Weights of a small transformer language model.
Architecture: LayerNorm before each block, learned positions, biases, tied embeddings.
Training: a variant of Adam for these matrices, 426M tokens, 3249 steps.
Each number is 50 + 12 x the weight over its row's rms, rounded and kept within 0 to 99. Layers, rows and columns count from 0. The size before them is the row's rms in percent of the matrix's.

# layer 2 attention query, 192x192, rms 0.0654, rows 0-16, columns 0-95
109:70 63 63 39 69 69 46 39 59 45 70 36 54 46 65 36 63 42 47 51 57 76 47 47 47 43 62 50 65 40 63 48 59 55 47 54 48 35 51 59 68 65 38 74 53 57 31 65 53 71 52 40 54 64 28 46 21 45 52 56 44 48 44 46 30 35 54 58 54 45 52 50 55 43 35 66 47 68 45 34 54 51 57 41 55 59 57 43 49 59 46 51 57 33 50 52
098:59 69 25 54 34 57 56 55 45 39 59 49 55 48 65 50 47 31 66 59 33 40 62 53 39 44 22 53 41 51 46 52 74 41 27 50 53 51 49 52 36 28 57 31 59 44 38 45 63 53 61 52 53 73 56 51 53 51 51 35 52 57 33 48 58 66 64 52 58 85 75 59 49 44 41 30 31 49 46 24 67 50 53 38 40 55 68 44 49 27 33 52 59 51 45 41
118:48 60 38 50 59 63 43 46 56 59 62 42 42 64 35 67 68 77 46 61 45 63 60 35 57 31 50 88 62 56 42 43 51 59 50 52 45 39 57 35 42 64 33 53 20 47 43 64 60 36 57 41 56 38 47 61 58 51 49 54 49 46 33 51 48 31 33 55 46 45 55 64 56 44 33 79 41 68 63 29 38 57 49 57 37 43 40 20 59 51 50 42 32 35 50 45
113:38 49 61 62 42 34 46 63 30 58 25 70 43 48 45 53 34 56 50 43 54 37 45 42 71 57 47 41 40 54 41 50 40 45 51 50 54 59 42 31 31 36 63 33 63 43 72 37 49 42 49 70 42 38 65 55 57 70 44 39 52 43 64 41 53 67 48 47 45 65 28 35 43 57 72 39 67 29 54 70 67 47 51 45 36 48 52 65 60 36 61 45 42 62 57 54
108:47 59 65 50 48 65 51 34 54 46 65 44 47 42 55 53 43 69 69 74 59 75 47 45 40 32 64 62 66 54 40 46 60 42 71 43 62 51 68 44 52 48 58 64 24 60 31 59 44 43 68 22 38 50 55 47 65 40 47 61 65 49 37 54 42 39 13 38 46 47 57 52 51 70 24 66 47 77 51 48 39 53 55 50 58 40 33 52 54 51 40 53 51 48 60 35
115:60 45 47 32 63 59 47 46 70 45 63 31 59 51 56 37 74 46 55 44 57 57 51 54 33 47 69 45 64 33 73 58 47 63 59 54 47 42 67 67 63 63 32 69 49 52 44 64 40 58 43 35 61 53 33 44 43 40 59 60 45 57 45 40 40 31 48 57 52 27 57 62 68 42 32 56 42 75 37 48 33 54 51 62 74 48 45 41 48 63 47 65 63 51 39 58
113:56 60 48 65 48 32 48 51 34 54 38 64 41 41 46 50 42 50 38 47 40 58 50 46 64 60 29 36 24 66 41 46 52 51 27 50 43 59 34 34 42 48 70 34 66 45 64 37 66 59 50 75 46 67 59 63 54 72 54 37 56 51 54 56 51 61 57 49 52 71 51 21 43 51 67 38 59 22 44 48 70 37 42 41 20 52 59 68 47 48 48 49 42 42 47 48
116:48 39 64 49 55 33 58 47 47 53 37 56 23 34 40 50 52 66 30 53 51 59 36 45 53 45 39 34 38 60 08 37 42 57 59 43 49 55 35 32 43 56 47 44 47 43 81 40 52 38 51 72 48 44 63 55 63 53 67 38 63 43 50 45 54 44 58 51 44 58 52 60 64 74 48 50 62 49 44 59 50 61 45 67 26 71 42 68 52 47 54 46 33 50 60 31
101:50 37 72 64 58 43 58 46 50 42 37 45 48 43 52 37 40 56 56 42 56 42 41 48 57 68 75 45 49 53 35 74 33 45 69 40 47 47 53 52 49 65 62 37 58 43 65 25 37 49 44 51 63 40 58 49 70 52 40 34 54 47 49 51 56 44 62 55 50 50 30 66 58 63 46 52 47 50 49 55 52 50 57 43 61 53 34 51 53 61 45 44 62 78 52 51
095:34 64 49 61 37 54 56 55 23 48 41 68 47 59 47 68 27 52 64 55 42 31 57 50 66 42 29 65 45 64 46 45 50 39 48 44 64 57 43 36 35 36 65 28 39 60 49 47 55 46 67 65 35 37 71 56 68 54 40 41 62 51 55 53 56 74 41 34 62 74 61 35 35 63 62 42 50 28 63 58 56 41 48 32 47 39 57 55 61 40 51 38 56 53 49 53
101:48 43 66 36 58 56 40 44 71 58 52 39 46 54 40 42 61 60 52 51 76 67 51 55 50 50 83 54 61 44 65 54 33 55 74 47 51 48 51 55 60 70 34 72 42 56 48 54 40 52 49 17 37 39 34 50 41 42 53 63 38 51 59 48 46 20 28 47 44 24 30 40 58 58 43 70 49 66 49 56 39 59 54 55 63 44 39 38 56 70 68 52 41 46 57 53
111:39 43 85 46 53 48 37 54 51 42 38 57 47 54 39 31 38 56 62 55 62 55 47 47 61 61 75 47 67 35 58 57 29 44 79 40 59 45 51 39 44 50 43 52 46 66 58 52 33 39 51 38 33 36 39 46 31 45 54 43 37 44 60 31 56 42 43 41 48 43 31 42 51 58 61 46 53 59 60 65 61 60 60 46 58 50 35 47 81 49 62 42 51 62 56 52
096:55 44 40 41 64 45 48 45 66 56 56 41 45 47 59 28 69 48 55 45 60 73 62 60 25 52 66 28 41 42 75 46 48 56 54 44 51 52 54 73 72 64 47 62 49 37 45 56 44 72 52 31 37 65 24 50 38 38 67 54 41 61 62 51 42 20 47 47 57 28 56 37 55 46 47 49 34 56 33 45 45 47 53 48 67 39 52 53 40 65 53 55 56 44 48 58
113:46 51 50 60 47 52 48 56 55 58 49 58 53 65 53 60 35 45 55 56 54 39 66 65 47 42 52 72 43 61 71 38 64 34 70 50 62 63 40 65 60 37 59 65 30 39 19 55 46 55 63 27 15 36 23 46 39 40 58 72 38 65 70 76 50 43 37 22 57 44 54 41 33 67 57 65 34 52 42 55 49 45 53 30 59 41 49 45 54 51 63 31 54 46 64 41
117:60 40 52 21 68 48 53 45 71 51 66 28 41 36 51 29 76 58 54 50 51 65 44 45 32 52 64 28 58 36 45 54 41 68 57 47 36 44 61 55 56 66 31 65 61 52 65 51 45 54 42 48 64 61 50 52 48 48 65 43 58 41 40 33 42 29 53 67 44 31 55 62 80 45 31 55 56 76 29 43 38 63 47 70 50 61 41 59 42 57 36 71 46 48 39 47
111:54 45 42 29 57 56 48 44 72 46 64 36 47 46 51 43 75 48 57 51 54 65 56 43 30 48 65 37 61 36 57 55 42 65 53 51 42 40 69 59 57 63 33 57 52 50 49 61 46 58 41 37 65 59 37 52 52 44 61 51 54 49 40 32 37 28 48 67 45 30 60 61 76 37 32 52 48 71 38 40 38 55 49 66 64 48 46 47 40 53 39 69 52 47 32 58
103:46 63 59 70 41 49 47 49 32 51 38 70 49 54 48 62 25 41 52 57 47 46 53 59 71 50 34 62 39 61 48 45 51 40 38 46 61 60 32 36 44 34 60 33 46 57 45 49 58 52 66 61 30 46 56 53 44 60 45 49 49 53 60 63 59 69 49 25 58 76 51 22 23 60 64 44 49 21 65 63 70 41 47 28 38 41 62 60 58 43 54 33 50 46 60 49
# layer 2 attention key, 192x192, rms 0.0591, rows 0-16, columns 0-95
116:50 54 41 52 40 43 64 60 39 56 49 61 55 29 51 44 52 38 35 43 53 46 44 51 55 40 32 49 37 63 73 43 33 68 50 43 30 18 37 44 42 52 41 52 55 27 60 54 57 59 64 65 63 35 57 44 53 51 72 37 51 53 38 19 28 65 54 45 66 63 42 59 66 77 59 39 54 48 52 64 42 46 50 45 44 55 63 57 31 27 43 70 44 56 58 34
094:73 47 37 43 54 60 44 38 42 52 54 39 69 61 40 53 73 46 72 38 58 43 64 56 45 36 46 68 65 31 41 55 60 78 52 48 28 35 61 51 57 72 37 53 43 58 71 80 55 42 58 55 61 51 14 52 51 57 52 59 52 57 53 45 49 45 45 37 77 60 63 64 26 27 47 57 08 45 49 23 41 51 57 52 40 60 62 41 60 47 41 72 57 30 51 50
120:46 48 62 51 55 42 65 58 34 41 57 52 55 44 15 45 36 47 35 50 35 41 75 52 78 57 41 64 56 60 71 66 41 47 35 50 41 24 62 52 39 55 35 43 39 50 46 58 61 58 44 80 43 34 59 52 35 70 56 58 38 52 44 45 43 54 27 39 50 47 55 63 38 61 57 54 62 43 59 33 37 62 49 43 42 49 42 40 62 24 63 50 61 55 62 37
109:49 52 60 58 63 52 38 37 51 42 43 45 37 62 46 55 46 68 57 67 54 57 38 59 46 64 62 44 50 35 29 44 61 31 59 53 77 83 53 42 63 33 51 57 53 58 51 39 41 38 40 42 39 62 71 52 46 46 31 63 54 40 59 68 69 53 50 54 40 45 62 37 28 33 44 60 63 57 50 58 71 51 44 57 52 50 33 43 52 67 61 33 49 47 43 77
112:52 44 35 50 47 57 55 72 47 63 56 55 28 53 34 30 77 42 57 38 44 50 72 32 53 61 37 43 61 56 54 65 42 74 37 30 26 54 67 43 51 66 61 48 43 46 66 59 57 63 50 46 55 37 46 55 47 52 61 52 59 51 51 48 42 37 57 57 74 44 38 49 54 52 57 49 52 43 51 39 48 60 46 43 36 38 60 48 54 52 58 68 44 43 53 42
108:49 49 48 53 31 42 71 58 60 50 59 56 55 36 60 52 49 39 54 42 40 45 50 41 35 43 36 50 42 67 69 46 31 63 44 53 33 23 29 61 37 53 49 34 49 40 30 39 45 64 54 57 55 47 47 52 67 42 66 39 52 53 38 33 29 60 51 47 47 42 44 58 86 76 54 37 38 39 42 63 31 42 48 44 63 39 57 61 48 37 37 51 53 62 46 29
120:62 50 57 40 60 44 35 37 45 42 47 44 61 71 64 49 51 64 55 45 53 69 51 53 52 53 64 59 47 39 16 41 67 46 60 59 56 72 47 47 66 51 48 56 54 49 70 62 49 44 41 60 47 51 53 48 48 66 40 48 43 57 56 54 64 44 36 50 35 61 80 50 22 25 50 66 50 61 54 39 52 53 56 52 39 67 35 51 60 52 39 44 49 37 57 60
117:69 54 80 46 61 49 46 40 43 41 58 51 26 63 42 45 36 58 52 53 39 65 60 55 50 58 66 41 52 57 41 49 74 38 34 52 66 84 39 42 56 48 75 47 45 63 26 47 51 51 32 53 20 56 62 51 43 59 50 57 47 57 56 71 70 37 45 50 30 33 59 46 42 53 59 48 68 62 37 45 69 53 59 49 43 56 26 33 47 68 61 31 41 48 63 57
108:42 41 51 46 43 41 55 48 57 53 47 46 40 53 40 41 52 57 53 57 53 54 58 66 31 55 60 40 54 46 41 57 49 33 57 53 64 59 33 51 59 37 72 43 45 62 37 07 27 49 46 30 57 76 32 53 48 20 62 60 64 50 58 64 56 52 57 61 41 30 40 53 60 75 37 47 27 50 28 75 67 58 54 48 66 18 58 46 42 57 68 28 62 77 66 40
093:47 51 53 64 55 63 31 54 51 57 45 48 50 66 46 39 59 51 53 51 64 52 46 33 57 66 70 56 62 34 31 54 51 52 60 45 53 71 61 41 70 53 66 61 45 57 75 62 57 52 48 39 52 54 55 51 42 61 32 58 56 45 59 63 54 40 55 50 74 65 44 47 13 24 47 75 54 60 58 38 57 57 50 54 31 67 45 48 66 63 58 56 51 33 46 61
094:32 45 66 45 37 32 61 60 62 52 47 62 34 34 58 48 45 53 41 59 44 46 48 38 58 53 42 37 41 81 68 58 31 29 49 46 58 50 41 46 43 46 56 37 56 29 43 19 51 53 48 46 45 45 73 43 64 43 63 37 51 42 40 42 55 48 56 52 50 33 35 37 80 79 54 41 74 35 43 76 35 53 39 38 62 40 43 72 50 46 63 38 48 75 47 47
111:35 50 62 77 45 46 51 55 61 47 39 66 24 40 52 51 48 58 55 67 50 64 26 35 48 70 48 33 49 53 53 47 46 36 55 33 70 60 38 36 56 33 59 48 63 51 48 33 42 52 57 27 44 65 84 40 52 34 45 57 60 45 34 61 49 59 63 48 64 31 39 41 44 50 44 53 67 47 46 90 70 52 47 42 63 47 47 50 49 59 76 45 45 57 52 59
105:47 43 54 42 39 52 58 71 70 54 52 58 52 46 90 49 59 43 47 34 48 43 51 24 50 47 37 52 37 70 46 38 36 61 58 54 42 54 29 68 55 67 61 34 45 25 49 40 44 64 46 46 54 46 50 50 77 43 66 24 39 72 42 32 38 40 48 47 65 36 55 42 69 54 64 36 53 38 40 60 25 53 50 43 56 59 51 74 67 52 30 47 48 55 47 41
100:43 43 56 42 49 76 39 78 56 66 45 55 46 58 61 45 46 56 34 47 63 33 40 32 64 54 49 42 41 56 58 50 52 26 72 41 59 59 69 48 48 76 52 62 48 25 66 56 67 46 61 29 41 27 59 39 44 57 45 47 40 43 65 57 65 34 55 40 87 51 39 40 34 35 58 65 70 45 55 40 40 58 43 40 33 63 56 56 66 68 59 53 46 40 38 74
103:60 47 53 47 39 39 75 42 52 39 66 54 36 40 55 52 44 39 59 39 30 51 57 51 31 35 42 50 48 66 60 44 51 71 26 60 39 37 23 54 45 46 60 37 46 65 22 39 44 56 39 72 44 52 48 54 59 47 65 41 48 56 31 49 37 53 53 51 29 36 61 55 77 73 58 30 38 50 36 61 47 45 58 44 64 41 42 53 39 34 30 47 49 64 57 29
100:54 47 44 46 35 38 79 43 51 44 61 50 50 36 58 54 55 37 66 49 35 47 59 53 36 38 40 49 49 63 59 51 40 73 39 54 35 29 28 58 42 53 54 29 44 53 33 49 40 61 46 68 53 55 41 57 67 46 68 36 57 62 36 34 31 54 53 49 37 43 57 64 80 64 56 32 34 40 47 53 40 41 57 46 65 44 48 55 46 30 33 53 58 61 59 23
090:49 53 49 54 59 63 23 55 54 56 36 51 50 67 55 45 55 54 45 55 62 56 40 36 67 61 60 51 53 42 36 43 57 41 65 43 61 72 65 39 61 59 54 63 47 43 86 70 61 49 52 44 50 39 68 40 46 65 33 55 46 52 56 53 59 47 50 42 71 71 45 37 08 24 54 70 71 54 59 45 49 51 48 48 33 64 47 53 61 60 56 58 41 25 45 73